Each number is 128 + 32 x the weight over the matrix's rms, rounded and kept within 0 to 255. Layers, rows and columns count from 0. Numbers have three digits each.

# down: layer 2 MLP down (transposed), 320x128, rms 0.114, rows 307-313, columns 0-127
# gate: layer 2 MLP gate, 320x128, rms 0.0862, rows 308-314, columns 0-127
# up: layer 2 MLP up, 320x128, rms 0.0859, rows 308-314, columns 0-127
down307:054107153136096132086109123093127217068144102110154235100162156135128091154150145162141163135109120154125099098111039141112111174115140157138142153160172149103127119157118183127115184113151110120154151171114117251145129125115092060100117141150094088105127178168091111222178068108146066146084112131168094094157133103138103153194162103098149124117130135143135141163114102151176164137098
gate308:137119091139107111132126197132131173167138108125087134180097118079150143139143112147150139086138175105146143115153139127141108142141124137118110070142071136136146142124115097144101072080202075127103177095113112117175147081150084100107131178191184182139101152199159130107119101153102167107099161131118124177107091171084110148170184092117135138174083118160119193149146139110141120159122
up308:091138158141161190113124114165074144155073147108178203116091132168085149121135136149164123127128110108147127153062095063128107163129140177128132084114111096120113208130119072117149132131128110096165101121155157140175130137139113132116119136172101122079118149163163126113093139100114082151114104107150143137132188144139125140113112123108149137064101124121159209084150118095117150101107
down308:095141131137110110110082106083115110112125100134185123130177113096147113128112083152094092167142092056081126117135145122159134155123146143160119144140212148094167080087104119143112110136129168182076183094107093141118085159129132142141118101144149157111132064150153084116107094118120146131138130132091136172166101133194111122114155145139137149174068149188132069155089137138095121159150
gate309:132172175144163102179150113080133127118140147177059124105163099142111196095146154143066112143154098170115114139126158162165186136092102118148081159128149127166076131147104155176140126111145102162091150168086091120153089204112092124133153143205119086146180163075142133151125117209112052177148117124140101101154148139143181127108129178156137140122174186127224070135113119071161133122129
up309:119138082101138108078115150044118170091096140121105102078044116151156089094142123130129189123118134123119159126097036121146148171149073126126148129130168071148072203140193146099176143125147140114188145136095113111118140148105149125120058125148094139075121135166092170159128136133174099147141135106164104109142134136091136167069134107122146092107168093109156121130056142163159106147174
down309:115108136101108213108081161174144101118145132104123148197155094057072110154111133110131135130081172136126113134128179179150144113124129144168134131125166157085172143163094111117132139163146149139129121093117150143131192093120182113156104074081130147164185083123131107170146109139067121181156096143079188172111202060083136110205138076149163169147133118169187127146153141114186163120117
gate310:109145153071154160108115137154064086159126114147130112099114182095092137111087168200085117150135163145109113185116138159200116140140084136123134128094084082171069180143123092154121123127117112136127117131111148113094064106190088093098107152119124118093146032155205124135129187171084112074067121149115168171116146121128171093124181130113116083053131107090110133140111132177130143175149
up310:145177160129088144125055114186160091101116086153115094128137102139115130138147101115091190118075180108089149071087109130133094172132111135142103150095136102142135091110144114082081115114171184156079076162106160111135162084127133189074152142148097119103126118129132132116127162060133154218159146163174102114144154104101157152162147113054163149152165187117103131088078115172178058135149
down310:110148111132158095092086128090106082123126151117228199133135101078103128128166148071099106069089115099185093135141120106135136116156149111109144110143113127073151110118083096120141115149163189128168142117115098192145092116057152107112108175118123130145081110149113123160175116101190113055126103086113087106177098133112128137111090156136100134077113153157155138113142119136101067034167
gate311:094127097144155137155114152166114105224075111146102134132135175118097148127086102132109170098147115126134096053104174058113093162111155104027158110130140154121134070152096128115144138068122040143144083147081089166105111166103126095183096149095073160098118141180134160118106116159091126117086148150143060118116182144061069157177138203156120145127112121103202111075116142092115122074082
up311:081138142185147087155171180104182131121089112061174110104076135108130165153179125109134101116103128183137135129168097116173043133117112172141170152152115159072109160103131135180132181150183150100101103122125169145121140157126127126157099090091144115141111177103077075130158181064103097081129140164180183100142147125118181098133138183160117075130139099087175154103093165169212120166120
down311:141110126178130177135155102164119090125120123112133081099140038139146125118173134104049101117119129056209132069070085120127110161152088093153160175172132110125162192169104098106170104116135075140137152140198075136159144100151063138128134108159185139119133154149141115088140076091156098190136104091109092132243098157097128131146198173138152167138106091157160180167111111098088089135183
gate312:107139068133169170129080159087055155130106163164080118166116108155133175135111151171116105122151128141119084078097122117079181103104134116079146096104117102196133129129123078117124164122130135146108067126147124150102096119111124112151127127132144160095104107114118157157165184130169073157114141113166108126092121080083159122149109146119123091067142115120155103138133110163117110108136
up312:146121053100145159170068106111100196082117167138192068143172152120151145076064162103136064133158134106138132108125047121075152109078158076154127156147142099113144141122152105105090142110146104114068069101162089091085130054120108113168077113133070123183127118122130104124207133102122109160147084035146145165120114115141069112147121153106077094116147100166098182177068125150149118141207
down312:155157100060122098164198061159160107100106137122179141138209170137111094142112063070140121176091171096118096133105119147143095145121164122135128112132153185110117119119172138172146102153119074132108117120121169190143133170192143132158122088085095168119182136137135140137120109131068165135166115133117151136201125179134040141129103174171070137208097183137110168172074161101140074174136
gate313:143093150133151112123109159130109168166176115161095126095151166100132120144158153186155225151080102073137155136152091132192093160092162074136136120132031076116194157115083119092125126115156120117115153190158132086103177139167175159150117156080124137193070136132110200138124072104171188099093159122142129082145114106124054198165164121105135088098163132145158127146095171098116130092117
up313:138104112137120063145140117128105137131144136181115123104130126126158111119138036117089158161109107116076136091144148154135083146117099022130145131207071058115103125098159115117136128098130104119139194076150073141090150124185174154086090126110166186097181160098103163146180111126093113060134138145111119138157078141095098177123147175014122091121119094094187113129119121131119115145101
down313:086048093158107154092111149092124177126116174180138136069172183149170150086137165151141140122121151068122160135159095087172158056143106138132047134096122107138116121098121113110194140161165081148139121159155104014140163104144112135136149156116153097168127166112183156068082103130149107187116118145147162106092129056150131140118107131136109123116170106141121093152141239121099161130129
gate314:130190100142120122136077113129154213135083176128112109154070096159129124058153130169098170129099155183110166123153052129135148057147134152141120096129161100136134140176172088125099141094169114164123205095143094137161082079153124055096096108109117122145050125158133119174172134138119126192109126143109077166129220127153100144199129125131179114117182142096207168095151142125160148079113
up314:123099156089047096088101134132108076078149117132090103177135095120145161136130121124123194154165116123039131054143095114119145134125190058078097148126180079126179150092128095056126088144132116168157099096049110130149106144130128132172156154119077062121152156130153133133142129127136138132119096126186096113135111065105116162106098086089115166147169135075091140150162069065110122081085